{"n_layer": 10, "d_model": 64, "n_head": 2, "n_kv_head": 2, "head_dim": 32, "d_mlp": 192, "vocab_size": 1024, "activation": "swiglu", "norm": "rmsnorm", "norm_place": "pre", "norm_eps": 1e-05, "positions": "rope", "rope_base": 6890.0, "rope_fraction": 1.0, "qk_norm": false, "attn_scale": 0.177, "bias": "none", "tie_embeddings": false, "parallel_block": false, "init": "normal", "init_std_qkv": 0.0755, "init_std_o": 0.0169, "init_std_up": 0.0755, "init_std_down": 0.00975, "optimizer": "soap_variant", "lr": 0.00522, "beta1": 0.95, "beta2": 0.95, "weight_decay": 0.083, "lr_head": 0.00624, "warmup_steps": 200, "schedule": "wsd", "decay_fraction": 0.913, "decay_shape": "linear", "final_lr_fraction": 0.05, "batch_tokens": [8192, 16384, 32768], "seq_len": 512, "doc_mask": true, "train_tokens": 80420000, "steps": 4988, "dataset": "wikipedia_en"}
Each number is 128 + 32 x the weight over its row's rms, rounded and kept within 0 to 255. Layers, rows and columns count from 0. Numbers have three digits each. The size before them is the row's rms in percent of the matrix's.

# down: layer 5 MLP down (transposed), 192x64, rms 0.211, rows 107-162, columns 0-31
# gate: layer 5 MLP gate, 192x64, rms 0.225, rows 108-163, columns 0-31
# up: layer 5 MLP up, 192x64, rms 0.224, rows 108-163, columns 0-31
down107 108:124145176140142132169102122107161098147090096083168166144156160146122099153132218127141070155217
gate108 101:105077121079147171078097164082115118133189142142113131130120149092104121093123144092144107160124
up108 102:147142139179151103176138146131133092137115085109065172102161114140114145177140080129142090154164
down108 099:146106172145155159147152137079139084134140079175025155124139148104138138154124101166112085090152
gate109 089:135110151144158119105125146133135142123135137126143188110114144105157103093154093159120181156141
up109 083:118125111163161093114166109133090136092048091181160111130156095133213144162140081131067104133129
down109 089:140167105069113146200106101101144137144147194168137101137131115148125110063135183116131081105065
gate110 094:171101125080075131149099167090131096059068102084137132184139147117085059119104124130107131131137
up110 104:171130027109089172171106151141148109135134099080070115171108115098125085130132188127075120122139
down110 099:132126128160186122109111145086160090160127088140128163169104120128097129182128116132133143151117
gate111 093:150118177140113176071090141180097104083079078100074158128134115098085157163156155111123129143139
up111 093:063164071083160112140165097093159141187144064122139095140125160190175122101059130146112158149110
down111 083:122104139234120113145080156129112145141157096169092158130117139127177137108050111148115155059182
gate112 098:178108190168174147090131106110191142095148128101129107135130107117112112171144150120031097144114
up112 096:146191076129160143092167122153085169132136209066135137125156119166161124076080128113150182116130
down112 098:105120144125106117149121109081123112129161076174149163144156145099133154119149140153111123129052
gate113 099:175154132146114132133136153142183137179143145153137136163192069095125130129153127136110152119143
up113 094:121100174153141133163126179105122118126108077134171097097115103113120126174131081169126126163137
down113 091:148122136133160049107126103200186192137078105147119140132162152169116157120144171105140106123117
gate114 088:177123108093161165100128141132125113083063125096158111160132145132183132119135156107101177157163
up114 098:120114108168100126141121139141167099126075154090220190154114169100185147084161146137113183128128
down114 089:161143121086173103159092097095129204132099119090165119092132095114046162143118138171144081168106
gate115 074:115090131124152130185055130156187131121101146147168108136104130052033143126115117105122148132123
up115 077:150182148093133125121127102182117174120156092158076122125231114120185075095116126126085175121128
down115 092:160155105220130123165082119195175132133098135132117148108164143107073099064138163109100175124153
gate116 115:126134110121122145153163038167132185172113097182137097215105118090121113119093110167131137109129
up116 105:113139183120137144125111029086148131122132132132156120117099123034129087094142110095089138102144
down116 108:160112149121095107183127110146072109103049100116122137157153136176172121087107167149197138139125
gate117 087:123097163141121121059105183057121133122096149124163126120170122109118094164154141198159139091138
up117 089:137138122121121115083106172069132114098042107097131153140150083170165158100149093129164153122069
down117 078:169095135062106117117182110076133125130139144082104145127113131138078188093200146140133066134101
gate118 122:110129100164107184134067085157087130089129098084118134169108111131181144132099092079101091136093
up118 102:102134046129121094166127071164027140113079104159117113175126104111114186101089158124146139090081
down118 109:079147147152064144104135129161151118161123144130103103159105118177099103108168092145040106137130
gate119 106:166065090131157054154142135087076120117064078156119103113142176142099098124099159089164089130135
up119 110:131158140152162142190130143075088173155072145105122105160125187201139103115115150120129134135112
down119 107:134180098150209099149143120181120104156037111177114121078125125117092115136145104098124128174111
gate120 092:104118200123141137142092131139161095098134101116126138109075158054132064121142149118137103148132
up120 099:082095193111073130124118109185100115094104081160097114159064153172086138109161162116088156153077
down120 095:138157118135110122160164130054180129133140121071109076104113114166117118144198168099103090155112
gate121 107:132153095142128100150190114136150106120134098150119084143166146151134097220133133107105114082164
up121 097:127106141118160099080093090115042125085114163149186135167133115130095146113119138084114187198088
down121 102:124086180085187159135149135160085180105130133117118122110149148059150089133130125166166107067182
gate122 099:180134157125105135101164128159177184156128136202144110146122129197161066083121099087164132149100
up122 099:092117111176134132200197145112129140113193122150129166152086050201094176132135122126121164137126
down122 099:135092155127118127121144105134135147183153194170102122159167159145057083082147087168140133149073
gate123 102:107099113119129131160132107155145163102100082150132115154099129169110077112129125121150083142130
up123 103:102109158132156136182128115131133124091161068117122113125102146172126085091133129155115104149150
down123 098:172180109142178123139117127074154132118120101172140152122124129099109145123131121105075105112115
gate124 092:152155134168139143171095129075135190090139167111137157154120224119193087156121148080165138154156
up124 084:112159122071149116217090156123151159140097164065193120152105159097146105129085133110150105123161
down124 092:138170128151194155095087099131088162118187130203148152129186131117114139087125132166119159146109
gate125 099:122142144135154138097108101136160114146106110123075064127108092150162121126102174172111160063074
up125 093:111115114122093202107128171095139095150156145118119159099130137157176124145141187175127150109089
down125 099:137188161119117141137157124097161109119054142145112044130141142102090163108133187116102092124144
gate126 118:149126154128124090178105106138089111116118156104159112089162142061088136108144107150141136131140
up126 101:136187141137175129118141158129118101080141191178175076066126106046136130092127129128161113159151
down126 110:133122139070186187093125098086164081104119124112106125146158101125089142157135109106116147143121
gate127 097:102141134116097156130126087111137112114148132154138099102197094143129079152076171133151153075158
up127 092:095080173095140122110130036127113152123128154071142165115167104176133153118158103090067092108156
down127 093:107149072156115134112087163154122125145127072177158135148132154084135174118149124130123160093139
gate128 104:140097163117084147164152124100148203081103149144118164111171151123159146143069131140110105146159
up128 111:117177118141098143113068150110107106107132101102144113087090181119092088110096082153116130073134
down128 113:145147071115157112143080098113096183122116106092128140106143122120177137178128075174158170155124
gate129 123:128116148145118089126176104126093075143161077122054074099121153128125178102104100115126163081113
up129 112:082144097038181123119144124153052125121102127153128171133154115149137077190120163134159157117134
down129 116:111080151180093102184121120091203112139127124130116120121147076118154165107097078132108151133175
gate130 098:140035092104169110099094110118129143156141104114187110140161186119043129096122111135087095180186
up130 101:153137190120134087146118161118138088148123095118045146140110158117116109092117161100158109105086
down130 096:134127128111157168079152123070152120099190129142079127129132214122175070127141124182123128136155
gate131 123:119098036089141147141163119146147103156118129145120158147076103165156123098130163170077130092133
up131 104:121097076146111117034074183176094139168128121095142118104119068147148204141089154114115107128178
down131 115:141114132127199169151138145087120173134147106123125109092136164083160080099104094127155149152138
gate132 111:122107093129143144144146101099087067155153148112062106153144121108123170089096103086116173119132
up132 109:113168127099150098117119115106182131079132181145166141140131161185152155112090130107078103133142
down132 113:083164137091111158093160132121136119151112176145124104109112113188126100068132068162142116181090
gate133 110:119098158100155138125085119148077202186109127121120102123147129180104107167092146140116104134132
up133 098:148133160153120111125175108121121177096095103106135135099150142158088122175105170146109093126163
down133 103:129135163133048081192202150122121115113123167120104133105058138071188110087134105101126101121115
gate134 112:064091189127184096136110172157110174134125117166156112110113122127081167148132205130107081151089
up134 096:114142110145163136151163110131135015141126138124110159201125171174096152185107086131130141092166
down134 095:107132211145127099136119157149117175148114117130127129118171094131152101118157118188092185110106
gate135 082:156132132116136140146140177089165148189157072138087164144119150129104050138152131072120134089105
up135 094:085155152155143153143078145184090121186152121112153183064169116124108103113150151133136104107096
down135 090:099092129114087203122181106114133081132143159137131140099123096135202186156177143142111130085132
gate136 096:122121134099090116081130092122099122077161120148181105106152117081078082132138148139104159157128
up136 084:127120113171148146144178138088118160137068132170096136132146141117090162126151144134163105111115
down136 090:106108109200148100161124096081097120139119146129118182104187163183139179141140096147154137081114
gate137 092:164131112123173206139122110054104133163166128133161121139150140179113118109137126109101136152170
up137 102:170107100131067057124139118138154108167111171127135133193148052133146119144173105128149123160133
down137 096:083133159069145159137169084075132172118120150144136120104083108175120089124178085091082061140124
gate138 132:154159167145141103205094145168129127146118073170127133177125078130146101161128075099151154081149
up138 109:146139097136114076111123126159146155170124076213135158149117120120080121167117128106122094089187
down138 116:129115158158123150178168173171113214144094128119110119099143148120129167085103175059118125102136
gate139 120:119101119167118135129127058173090148132110128099103225136108136150151153062111132118126162175130
up139 105:159166114093174124055117076130224105096132133070143066154099117140180120069109140165176138094160
down139 108:135103063147143137172159116126116122100096076121107157105140195110104128128119169136106117128136
gate140 119:186105138084138110096183090152137162145151100170108062125180145130097150168128149136182133129122
up140 096:115063134109097181134124151120186115142221102166104135126111105155168105164149143114116131131105
down140 106:168104105193136104157132092109156139183121086128126076099142063102088180130124170125140154135155
gate141 098:147118183141147176103160076172114111154125122086158119098113099059126188177211085112124183097122
up141 099:093193151204070119141111104099099157132167164122102156082130136121132146163076170135107096179177
down141 089:111147130104164171099137179154092159102114170119117119111157182217131089106075115087184111117119
gate142 116:137139090090150119083120179126111141183175183107141166118082122139129109128088146078077111113095
up142 112:150106191119127202143090079090122138117126094097112161131124145121128118169128178138156096095150
down142 102:135131064114155128091135128122169121119190182148105091109135137089107102116118119187093128080173
gate143 105:123094141120156133115118141125083145155105107158165163166065176136123145178061114149092160127174
up143 117:136180130097104168155135076172118110103129107130131096040133092138116125126125145131165113150138
down143 120:107168174079093124144138161085076174113147147182134151101067114132116141189167106114085131154064
gate144 102:080140130102121184140141102146185179120122138167144139140163105168085117165078104131139138062122
up144 097:149201141105151120179096090081108168114130062115143134084121182160120121205102126155158118144140
down144 100:111177157102100046110162090057128112116167135098099121093090092164106144148196101070136088136096
gate145 115:159147082098142118066115115124128112083177152097145143124100118083125184115124107120160116126107
up145 108:145143118195165154127071112116128187129160104098106123145094098153181136135125102150152110108138
down145 107:091095168185175138212158152072137143090154094114088115146159129094155125115156119173139117173135
gate146 120:135042125125119225088142114128080138120138128117103121113121097114136114117108113113101070150165
up146 101:113130111157115018132127112099141119142164124138104102146118090069124212133150147138177165175135
down146 101:126111105127156114134103159142109197113147146101091104070124088087116118158137106193085167162124
gate147 112:102116133124130173189158157136198164127133105100106114105086128106180114138125064153092057080102
up147 106:103173146169174121132089108115155132175120142141125147132065146090094152118134121157107120100113
down147 098:167132102104177076126146137174165175116151194149133107064131120120167077141129120108156125136175
gate148 102:168112134124063096101152144145149142054152137114123103191122118160135100101071114091139151105101
up148 105:071180158090198118089124122101160145139108132085084122026141133173084113129166141126119108134161
down148 105:129169095175107112151134186117127135139133095142137056120093090113120147130153149096176088066154
gate149 092:161119106104135099126084123136094184083131194162173137089110181116134132069193115109128133162145
up149 086:092105121132176190117106173122085119089115113086107082090156118035117139074131162139127091101155
down149 091:104094123115117116175173109157130135180130120144134053098145121187083137116179101142087136145144
gate150 074:131115138141085155127085133212119141088143104133082141125117129075079131178095126093110111128117
up150 091:118131129110107126113162097195149118086136115074101182093125125077146171142133144146133115123108
down150 108:146173138116056119168142101099092078130086124132191089099084120139125145151183212126107127118094
gate151 083:130105096118129085126155211126132137168203186133125103174153136123106099071094147113110113186141
up151 109:135138147133138138166113128131118142100127160081077168153161162174119141171143128163120120142154
down151 090:118161123177182164086115185147096106133097118136149155176179166168113101122095111127148155169170
gate152 097:106145103118117126085122122154136113111142065106181116142135068127131076204180135174116153142117
up152 097:151178125149059111170092153152077142197127136163134152095175125156112161107126146082123105071100
down152 097:140129161148115161130197147123117076119141101145135142144153151107125144148092109127162158044126
gate153 120:118071170109147170107117098154082116125148113127190112123161108170115177095052175168120149123120
up153 110:171132145105155097164165158095147107126132160160091141139111185141143116184141078108179146101120
down153 115:089126107160176155159158150091117196141085091174151112188062137141143147110122123105119122181137
gate154 124:168092156120117132116114075113134129101127105144101162179064161148136111101098081127108169097104
up154 104:098093104149091155139194121113107134140144082134138106106168153121081141141130188087151105120105
down154 112:137129117157133109074109119105159181155179093050164131128120112094095128224167089120128160123167
gate155 084:158152124102116109119140139147121144152087071086139159099201131073165134055109171083150145143076
up155 094:131112187140087111066127069139145145131171096159126102117107171169152060117090081100101101134144
down155 087:122113080092135153161104188086110123108194150143103144148094154184132133137170091188141158119096
gate156 103:123116101075143190184117093133188122099092149084190155175125115109170067169112092127119135081144
up156 098:148144161130179113138106065122078127160091069118110098151097162196082151126144148152136066107080
down156 107:140095133113134149095151143107142138128147095132116143133076107119095181114138117200181152158171
gate157 092:093181135165165161174105147094176151139086162161110165160176145164038111109100153122142142107141
up157 091:134127109130140167146125095121111126129128134137111112071186166088156157095141116089075109079160
down157 089:139114176133185103191140148239144133108150173072102161162154147093081145099147114117105142163080
gate158 110:130171111093149199165125123137102099133095116151114110092157150158187192100108127100157165100103
up158 096:116111132157107144114122137137109127162179134073142110194140095128064083149156074132123131175112
down158 100:071117158125104170135144148088077133117078116156179150116147097153130114146062164103120104115097
gate159 088:089152101123098076109158156122129163096105104096155125097045150113079180145141094146112139156135
up159 100:130109164137078034064083171133163141091088110115145138094083164112090125140075154112139124129156
down159 089:122128164052096100163185071119094126120117168090115066115070138129061123146181100090101126190087
gate160 113:211152092117152054146131135076164133087120085142094091159049145135164100110107097115131164170109
up160 110:121127132129111121123130182076079098147124173126085179152069140145152115136142115138149090092142
down160 105:165148141125076105128142090135110136149114144197119156129089143171109097128168088125137154146143
gate161 077:073183157132155136084097103103096119161113107142095139146090134076137106072154142114142081135107
up161 093:147237130149115133132114113177139156175133110143154155103102161153091126113145151128097139142148
down161 080:097090130158139143116133162117137137115144108111138149096185130135202105133086131204114189149155
gate162 106:192069185148135084099157049157145123121126188142070051126124177142113183124120107178169115082140
up162 091:123164158142107119138199182106181146093124049159179144153165160091106132121180167134135122122115
down162 099:145095145112163138099141145104137095122147159153094169145149130125108097123137158095122160146081
gate163 111:098064136136084155094171104154107125163130140108099130151093179149122109108130056100199123101128
up163 098:142084145161110107192098128163103100096134114109123151171153135088132153077163128119082117080175